{"rope_base": 10000.0, "decay_shape": "linear", "train_tokens": 439200000}
Each number is 50 + 15 x the weight over its row's rms, rounded and kept within 0 to 99. Layers, rows and columns count from 0. The size before them is the row's rms in percent of the matrix's.

# gate: layer 5 MLP gate, 320x128, rms 0.421, rows 79-95, columns 64-127
# up: layer 5 MLP up, 320x128, rms 0.407, rows 79-94, columns 64-127
# down: layer 5 MLP down (transposed), 320x128, rms 0.388, rows 79-94, columns 64-127
gate79 094:42 40 56 24 79 28 46 68 72 53 37 71 40 60 42 39 48 41 59 70 50 43 53 40 32 55 01 30 05 35 35 44 33 63 48 74 23 43 60 73 59 39 68 59 58 51 68 36 50 48 38 23 55 74 45 53 67 47 73 62 49 72 66 47
up79 104:67 36 38 37 55 44 41 58 53 37 45 34 86 48 51 47 61 53 60 43 71 36 28 45 49 46 47 69 59 31 33 47 40 33 39 73 11 41 43 58 66 13 46 48 32 49 57 56 18 36 29 58 47 58 16 68 42 33 43 55 30 69 29 63
down79 096:31 41 42 56 69 45 74 52 38 67 56 48 56 51 75 39 91 62 56 41 69 57 49 55 44 49 42 44 35 47 65 66 61 68 55 62 24 58 38 38 21 48 68 56 61 30 75 62 66 93 36 44 36 61 28 54 58 71 69 41 41 45 79 60
gate80 100:30 55 50 72 29 08 32 39 37 49 36 57 60 46 50 46 48 58 44 69 38 56 80 38 72 43 59 34 75 58 52 50 59 49 84 29 62 34 59 28 40 51 54 47 57 36 41 51 80 90 48 31 53 45 69 35 78 50 61 48 36 51 52 47
up80 099:31 53 52 47 35 37 46 19 38 66 43 72 53 55 52 40 66 55 67 55 36 29 04 44 43 69 34 52 44 64 25 76 42 55 13 58 28 82 18 57 37 48 40 42 44 60 65 37 60 53 74 44 62 33 57 71 46 58 50 60 57 55 43 55
down80 102:81 53 84 32 64 61 67 73 48 27 55 24 55 43 54 63 65 64 62 31 49 39 44 54 67 42 46 38 44 44 33 07 43 46 47 47 18 46 38 53 49 44 69 47 60 44 23 12 27 52 52 59 43 44 40 58 36 40 46 45 48 56 59 45
gate81 101:51 35 46 77 60 48 44 43 57 71 38 31 46 07 33 51 47 61 18 55 71 41 52 69 50 51 59 58 59 32 61 50 43 49 51 16 71 45 48 72 69 37 35 62 51 42 26 34 49 57 42 37 45 60 50 22 79 48 51 81 41 54 83 53
up81 091:43 31 69 58 44 55 66 36 71 51 42 62 61 42 30 77 60 36 59 34 67 53 67 39 52 88 49 32 54 38 34 43 46 58 49 39 40 49 19 57 86 48 84 80 43 40 29 66 51 47 62 52 54 67 52 90 59 33 45 48 15 42 37 52
down81 097:51 43 49 56 62 33 53 05 70 20 30 77 61 47 47 45 45 28 41 80 60 54 39 21 42 37 26 48 55 57 51 53 57 78 45 71 25 20 57 39 44 33 50 58 78 43 37 51 67 58 50 50 49 15 48 68 37 38 64 41 44 46 48 63
gate82 100:17 65 58 50 57 41 58 36 54 27 56 58 32 64 49 29 36 59 48 61 31 51 62 50 68 39 44 44 61 43 38 37 24 46 67 65 78 22 47 29 38 58 21 44 60 75 41 21 55 62 62 77 34 46 37 37 72 75 49 69 20 61 54 39
up82 095:31 57 37 57 26 52 65 45 43 53 47 25 33 62 71 53 26 31 34 38 63 58 53 68 40 42 71 52 41 37 36 68 48 37 61 55 42 50 63 86 64 92 47 65 54 38 50 31 25 36 85 37 46 66 42 39 74 52 36 67 27 54 67 37
down82 098:67 55 42 74 52 49 55 79 54 64 44 36 38 50 30 27 57 59 52 49 25 70 41 46 27 48 28 42 71 24 52 39 44 30 47 63 52 60 63 72 66 75 67 66 72 17 67 86 63 68 34 48 49 34 43 52 50 46 43 61 78 67 41 77
gate83 096:54 75 38 53 64 45 69 51 29 47 27 38 68 68 22 35 47 51 13 51 65 62 65 60 50 52 45 57 65 44 51 75 53 53 61 33 02 46 55 51 45 37 31 41 53 45 35 44 61 51 40 40 41 35 68 59 67 76 72 37 08 60 36 60
up83 092:69 67 45 66 45 39 30 55 49 56 40 60 46 69 67 48 59 58 43 30 48 54 50 54 33 63 28 40 26 36 47 46 38 38 41 64 34 65 31 33 60 46 40 50 58 67 42 61 56 70 63 61 30 49 39 31 66 43 38 53 61 90 54 71
down83 092:56 33 33 75 66 46 42 41 67 67 69 28 50 47 61 22 45 48 29 39 31 62 35 28 14 48 50 56 73 66 30 57 21 42 30 40 49 67 49 38 37 38 34 52 31 27 53 58 56 58 50 42 70 53 41 22 58 56 06 64 46 40 68 47
gate84 097:39 70 43 34 69 40 58 51 28 44 24 71 46 65 37 51 50 36 63 50 42 44 44 51 69 47 27 64 51 54 58 40 57 37 18 77 59 41 56 72 51 70 66 31 48 30 57 51 72 45 74 59 63 30 66 30 48 77 64 54 45 42 44 53
up84 099:49 35 40 50 50 63 47 41 78 68 56 47 88 65 52 51 57 55 59 36 63 51 43 28 44 57 50 38 61 80 71 48 59 62 09 51 83 59 40 57 61 49 13 60 51 78 68 60 53 68 61 53 37 44 52 49 66 79 52 87 60 65 55 64
down84 098:49 18 66 38 52 27 41 58 42 12 63 31 60 56 35 14 38 44 35 32 48 52 53 68 75 42 53 55 28 45 60 42 64 49 59 53 38 31 44 66 00 49 58 54 52 56 39 44 63 37 71 63 36 49 64 56 52 21 37 26 48 35 46 56
gate85 094:53 29 46 41 61 47 56 49 30 52 55 70 42 26 47 36 57 37 69 67 38 63 24 51 74 50 54 96 59 34 31 41 77 67 71 65 41 35 61 48 54 49 61 46 58 51 52 66 57 61 55 54 64 22 42 75 72 67 75 66 23 21 51 53
up85 101:62 34 42 57 30 40 39 42 44 64 44 42 57 31 52 26 56 20 30 45 44 59 67 63 57 45 56 38 75 16 50 33 41 54 32 54 53 55 46 55 31 25 56 55 56 41 68 43 49 43 65 52 38 30 57 59 24 33 45 15 44 53 60 71
down85 094:30 54 55 79 57 35 45 81 63 61 20 68 58 45 34 58 12 53 45 63 49 50 55 51 39 42 51 67 68 58 45 42 77 18 76 57 67 51 70 33 39 65 48 44 52 78 49 79 48 45 44 40 51 51 62 35 59 86 44 41 48 73 25 45
gate86 096:55 26 57 62 40 52 52 42 58 68 52 40 46 47 61 51 42 49 62 53 26 43 51 57 77 38 57 74 46 57 31 46 80 68 30 72 52 17 34 56 73 62 59 21 44 36 50 38 58 54 45 53 29 62 46 32 59 47 88 61 30 39 43 52
up86 091:69 66 60 67 49 47 54 71 63 22 47 47 46 46 17 23 52 60 39 55 43 30 38 50 54 29 47 61 41 40 74 49 55 54 50 06 53 43 62 45 62 47 33 43 58 65 45 50 42 65 36 56 39 43 54 17 43 52 46 40 53 52 44 35
down86 097:59 32 69 55 73 56 63 52 48 65 38 49 38 56 71 68 65 42 50 74 57 37 53 25 38 60 54 53 76 62 42 29 60 47 47 75 56 45 14 44 67 36 52 51 42 61 71 44 29 33 25 61 21 58 68 41 62 41 44 64 56 62 57 32
gate87 097:56 51 44 32 45 09 36 57 08 47 28 52 32 52 40 75 56 71 62 54 59 49 74 55 40 54 39 67 57 73 65 39 39 55 47 41 50 58 60 72 31 70 30 57 46 59 49 39 84 44 85 54 52 74 63 35 63 53 48 72 34 44 55 38
up87 109:77 51 46 34 74 41 49 29 58 58 51 36 43 38 55 61 51 64 62 59 58 43 60 59 75 34 58 48 56 63 70 52 52 67 55 29 64 54 83 65 39 31 12 67 51 45 63 53 40 27 23 44 42 43 53 61 87 55 53 41 73 37 46 45
down87 106:53 58 31 61 68 43 54 41 67 28 56 52 27 46 59 39 54 37 56 71 76 46 37 15 71 47 64 41 46 38 23 83 44 45 34 53 39 56 78 50 53 58 35 29 39 57 73 35 57 41 40 50 22 46 23 66 68 53 39 51 76 39 25 67
gate88 101:63 70 75 58 68 47 39 60 69 43 46 54 57 63 43 62 47 31 45 68 84 42 84 62 32 70 37 60 24 45 53 58 40 32 45 60 40 71 35 46 57 73 33 48 39 48 59 67 38 61 64 56 55 60 39 52 56 49 35 48 54 30 19 50
up88 097:67 43 76 13 53 30 43 58 40 60 65 47 47 54 69 66 56 38 48 40 48 32 47 48 60 37 77 49 79 34 16 42 40 57 70 42 45 24 49 53 53 28 60 44 39 46 25 46 44 58 48 65 20 80 31 66 30 65 63 42 38 47 28 62
down88 093:52 31 33 75 68 69 59 52 66 29 47 59 49 38 40 15 33 45 51 47 64 61 45 50 19 65 38 42 50 75 39 56 55 41 33 54 58 78 83 49 64 53 54 46 53 77 58 52 98 64 35 30 57 33 71 51 75 45 31 50 31 60 64 54
gate89 107:37 19 29 53 22 49 61 43 65 53 32 46 60 58 61 84 29 46 60 72 70 50 56 64 70 66 46 70 53 55 45 47 52 71 39 68 55 47 38 61 67 54 45 28 56 63 39 54 38 54 50 25 72 42 82 76 60 62 41 30 46 51 57 43
up89 110:54 60 65 36 51 65 70 58 54 54 49 47 64 13 75 37 23 61 68 18 37 50 53 77 58 45 28 44 64 30 58 50 75 43 89 53 34 31 85 42 26 54 47 35 35 66 61 61 49 53 56 87 25 67 28 42 62 34 38 47 37 25 47 63
down89 104:43 42 55 68 34 24 55 19 49 53 34 48 56 86 50 46 58 44 27 82 61 81 55 78 62 39 27 47 30 60 54 34 39 46 62 55 49 55 34 54 25 67 67 34 61 59 58 64 57 42 37 48 41 25 47 65 57 41 39 65 38 52 66 35
gate90 103:52 23 70 54 34 51 50 24 50 81 41 27 50 61 53 67 51 49 46 70 34 52 55 83 64 52 62 58 35 75 37 25 59 67 71 57 30 24 33 74 49 48 66 63 56 52 25 33 47 52 44 54 80 69 63 61 60 55 44 35 40 31 81 54
up90 099:66 47 41 39 42 51 40 53 44 45 49 49 75 37 31 58 72 30 54 48 56 47 40 43 43 38 57 39 44 65 17 71 46 67 21 45 54 77 77 42 62 44 31 65 76 73 67 27 52 52 64 49 48 62 66 48 34 68 47 36 19 29 70 26
down90 098:70 65 62 53 36 50 44 71 68 59 62 66 45 39 61 64 77 34 54 35 43 42 27 61 37 54 57 66 55 46 68 36 39 23 42 72 51 38 68 34 54 56 74 45 53 24 57 60 30 43 54 47 31 62 44 25 40 45 78 30 11 28 64 51
gate91 096:28 54 68 45 70 39 66 57 64 60 50 22 34 61 36 67 52 53 51 54 20 63 57 57 27 34 62 61 35 62 63 39 38 25 47 46 60 55 30 70 77 42 78 67 66 59 80 47 67 49 41 18 68 59 62 63 27 41 28 33 37 44 61 42
up91 094:26 54 41 60 45 36 29 70 41 39 71 58 63 45 77 32 39 47 38 41 45 23 41 65 51 34 34 50 46 26 62 60 66 61 26 41 35 57 72 55 35 48 75 13 55 27 45 61 48 45 72 70 45 37 38 48 45 44 36 57 39 56 46 54
down91 096:38 48 76 37 37 32 43 27 24 71 33 45 35 89 67 71 59 56 62 59 59 66 32 55 49 36 55 69 38 73 65 70 33 70 41 74 42 51 35 61 33 60 44 59 47 69 80 22 49 38 50 57 47 50 53 68 47 23 50 56 44 17 68 42
gate92 103:41 52 80 50 39 62 59 48 54 47 66 30 58 37 73 50 25 57 44 59 42 65 50 35 38 28 57 44 51 62 63 44 63 58 47 23 72 33 48 42 37 41 27 53 70 44 58 27 38 47 69 30 15 20 62 68 63 58 46 76 56 52 55 47
up92 115:72 67 67 55 35 41 37 45 64 37 51 52 47 40 44 46 53 54 36 39 90 34 41 15 46 71 58 60 52 35 39 51 55 47 64 55 54 52 77 40 62 64 71 63 34 55 53 42 46 94 66 16 77 30 51 34 42 35 50 71 67 42 59 61
down92 105:47 62 61 25 29 39 72 25 50 45 49 55 46 51 66 70 46 58 74 22 61 44 53 48 69 40 51 72 50 49 53 53 54 57 50 48 40 45 54 43 45 52 69 43 67 24 59 29 30 55 37 45 66 53 39 37 53 59 58 30 55 69 44 54
gate93 100:51 34 47 52 38 64 65 48 49 53 42 34 52 46 51 46 73 38 53 41 68 38 64 50 41 50 53 61 67 35 37 52 19 52 53 68 48 33 56 40 54 56 32 73 37 46 69 51 53 77 73 83 45 59 49 36 45 33 43 81 46 37 70 63
up93 093:56 65 40 57 72 66 49 47 41 79 24 40 62 69 37 32 54 40 26 28 55 68 44 64 66 36 38 39 63 35 62 35 25 48 24 71 50 51 23 53 54 35 41 62 55 27 54 52 48 73 45 50 23 67 44 44 47 47 47 65 56 78 42 36
down93 104:45 54 25 36 40 50 32 87 60 49 54 41 43 40 28 27 47 46 49 56 62 50 42 61 40 66 68 44 28 64 61 45 55 44 59 49 34 62 23 65 69 63 27 37 53 35 59 72 30 67 56 66 32 47 64 69 23 46 54 46 53 37 30 54
gate94 090:45 62 52 77 90 70 61 38 33 41 51 59 41 74 67 51 57 60 56 70 58 60 40 61 17 55 62 64 51 40 32 37 32 67 50 43 50 50 33 39 53 77 47 27 58 48 57 31 29 50 56 56 59 47 67 49 59 72 45 71 61 06 54 27
up94 100:32 77 75 51 64 42 57 38 59 40 36 26 61 31 47 44 66 21 32 56 26 33 31 35 37 17 46 49 50 54 31 50 55 57 63 42 39 46 20 63 66 44 64 53 63 92 53 61 49 47 41 27 44 59 75 33 56 59 55 39 48 43 57 53
down94 098:70 52 48 37 26 56 65 48 50 24 35 62 24 47 26 82 50 45 43 58 53 36 50 69 59 39 29 54 41 12 41 45 58 63 79 38 53 61 74 50 60 27 47 42 49 55 35 62 42 57 47 82 59 64 49 58 30 43 47 42 18 74 36 40
gate95 101:30 58 75 61 29 26 67 52 33 42 52 45 60 89 64 78 69 38 70 64 53 59 38 61 68 57 35 43 68 69 67 43 26 50 53 32 50 47 43 49 51 68 78 72 71 33 57 48 42 68 71 46 56 64 74 56 56 34 30 37 38 41 55 53